Each number is 50 + 15 x the weight over the matrix's rms, rounded and kept within 0 to 99. Layers, rows and columns count from 0.

# layer 7 MLP up, 256x96, rms 0.22, rows 36-50, columns 64-95
43 55 47 72 55 44 49 09 49 50 38 34 49 50 36 72 44 34 47 42 62 41 41 21 87 50 51 26 79 56 41 38
58 54 48 45 41 30 49 46 53 34 60 34 50 45 24 55 50 41 49 47 50 44 23 32 73 52 57 52 63 72 65 32
55 61 55 57 58 53 39 49 73 32 62 74 49 41 51 63 61 59 47 57 86 66 22 41 81 32 46 38 69 54 31 80
44 60 47 40 33 46 44 84 58 62 64 32 49 53 44 65 51 38 39 83 63 22 60 58 61 32 44 57 61 78 79 60
40 43 72 58 59 60 55 77 55 35 41 44 56 44 53 47 73 56 52 51 45 51 61 44 39 69 34 48 27 57 65 46
58 54 66 78 85 54 58 27 37 45 46 40 68 44 66 39 39 50 56 28 33 67 36 57 64 51 41 69 58 43 44 28
59 50 42 60 74 46 21 41 46 42 64 56 59 40 49 59 46 19 42 36 49 60 67 49 55 70 55 44 55 53 50 22
44 44 65 55 41 62 40 50 55 45 45 52 77 46 38 42 55 58 44 52 60 38 69 56 44 61 69 77 36 62 53 32
53 75 52 59 42 53 64 62 43 57 54 37 38 42 52 49 43 56 98 68 63 47 58 34 32 66 47 48 69 61 40 43
39 60 50 51 49 67 64 67 53 52 24 32 59 39 69 59 43 57 64 36 75 41 46 48 38 48 29 44 80 34 65 60
34 45 67 28 58 55 41 29 22 42 44 32 42 60 43 71 68 36 57 65 81 61 50 69 46 31 26 70 61 43 67 51
22 80 59 14 80 47 47 58 62 47 36 82 49 49 59 53 55 65 62 43 43 28 59 39 48 78 42 42 64 61 42 45
41 50 30 25 56 68 50 59 55 53 83 43 44 72 67 54 79 64 50 82 39 48 50 37 48 56 35 67 71 55 60 53
52 42 88 35 48 34 59 10 55 43 38 61 40 59 36 62 56 68 34 34 68 31 60 65 68 74 58 32 56 58 34 71
23 45 80 50 59 41 70 55 39 30 49 55 46 50 27 89 30 59 64 41 52 41 64 37 53 37 66 58 65 71 55 63
# layer 7 MLP down (transposed), 256x96, rms 0.212, rows 36-49, columns 64-95
33 19 58 35 51 37 52 45 36 72 80 39 83 48 54 75 62 46 69 44 61 59 55 42 67 54 44 58 73 48 62 25
60 57 30 39 49 66 52 48 47 65 71 52 42 40 62 52 49 63 50 41 34 62 46 35 27 59 40 37 69 62 19 66
52 38 33 31 62 68 39 71 59 40 62 21 50 38 33 54 40 38 55 57 40 55 55 27 25 38 67 60 33 50 49 52
41 18 43 46 75 38 45 63 74 72 48 42 43 58 41 34 76 26 54 40 46 70 63 42 60 47 44 45 63 77 45 67
50 52 69 86 34 48 57 44 56 57 54 39 51 30 31 43 41 25 55 34 38 52 23 55 92 64 70 57 73 66 69 43
09 50 45 52 68 16 44 10 50 54 48 40 45 50 44 49 79 24 48 79 57 52 58 64 47 39 76 64 41 28 49 41
48 78 45 16 45 65 43 47 71 60 37 14 62 51 44 67 38 46 62 46 45 46 62 45 52 89 15 36 46 70 66 54
54 60 48 53 53 34 44 46 27 45 60 52 48 59 59 48 58 68 34 52 55 59 61 50 66 67 42 51 43 32 68 26
43 52 49 45 66 49 50 37 51 59 44 19 44 61 68 31 39 39 48 58 35 81 45 51 13 53 72 25 50 44 47 42
55 57 31 52 62 36 43 62 32 43 42 64 27 61 30 35 54 56 40 78 78 50 39 23 76 44 62 42 93 37 65 33
48 37 61 68 59 62 51 75 28 39 60 61 61 51 29 45 63 51 36 52 55 74 47 59 59 47 58 80 67 37 62 44
26 20 79 54 62 80 25 57 55 61 29 55 36 40 47 41 78 65 47 67 54 28 10 61 33 72 77 82 57 47 66 70
27 33 56 57 59 18 63 66 56 73 56 70 63 57 47 61 76 45 39 63 68 55 60 66 73 42 27 56 43 72 62 76
50 38 75 57 41 46 36 09 45 51 58 53 51 49 44 83 50 44 48 30 35 57 45 39 54 32 77 57 44 52 33 64
# layer 7 MLP gate, 256x96, rms 0.211, rows 37-50, columns 64-95
28 43 42 25 81 42 57 64 34 68 66 18 63 60 49 64 46 64 60 41 42 51 50 83 52 56 26 64 35 51 71 42
47 39 45 61 33 28 49 66 45 75 56 58 33 47 37 32 51 44 67 48 23 50 83 56 46 55 61 27 66 44 58 62
26 58 30 56 52 50 35 57 51 44 52 52 55 36 57 47 51 46 46 75 58 49 38 58 51 76 52 67 99 43 58 65
22 66 37 55 46 21 49 68 81 31 53 62 43 51 45 49 65 37 40 50 46 63 39 26 57 53 33 41 53 65 38 63
74 64 49 29 49 49 39 48 77 51 56 57 73 63 52 65 53 56 60 40 41 43 67 50 42 30 55 59 34 39 15 74
68 51 74 34 53 43 68 52 58 50 53 58 37 58 46 34 45 63 52 59 56 24 52 63 45 34 64 52 63 58 38 57
67 61 56 38 46 53 74 55 53 51 62 35 53 48 49 86 58 40 69 19 64 42 46 62 29 31 57 51 23 39 25 81
60 27 46 58 33 52 38 76 55 61 42 32 52 29 55 26 49 33 72 78 44 52 44 34 66 58 35 68 49 49 47 60
50 26 33 29 37 71 34 73 62 49 68 46 48 45 56 73 42 39 43 50 39 78 39 64 71 45 54 47 45 50 45 64
18 45 71 43 20 66 45 44 42 50 47 56 49 38 55 53 66 49 19 67 60 69 45 37 40 38 32 79 68 58 31 23
61 66 78 39 32 33 80 59 48 07 57 49 41 87 55 75 44 58 57 59 66 78 72 55 56 43 25 71 31 38 65 60
45 92 57 39 14 65 32 53 51 39 47 43 49 32 31 54 65 84 49 72 46 21 51 23 58 36 23 70 41 56 42 49
51 35 48 43 37 38 52 52 66 62 58 82 48 60 44 48 58 57 40 49 64 38 33 45 56 37 36 80 49 48 58 98
23 61 84 54 41 57 59 30 39 43 17 50 35 65 54 62 55 58 27 52 60 62 64 56 56 55 38 66 56 19 66 53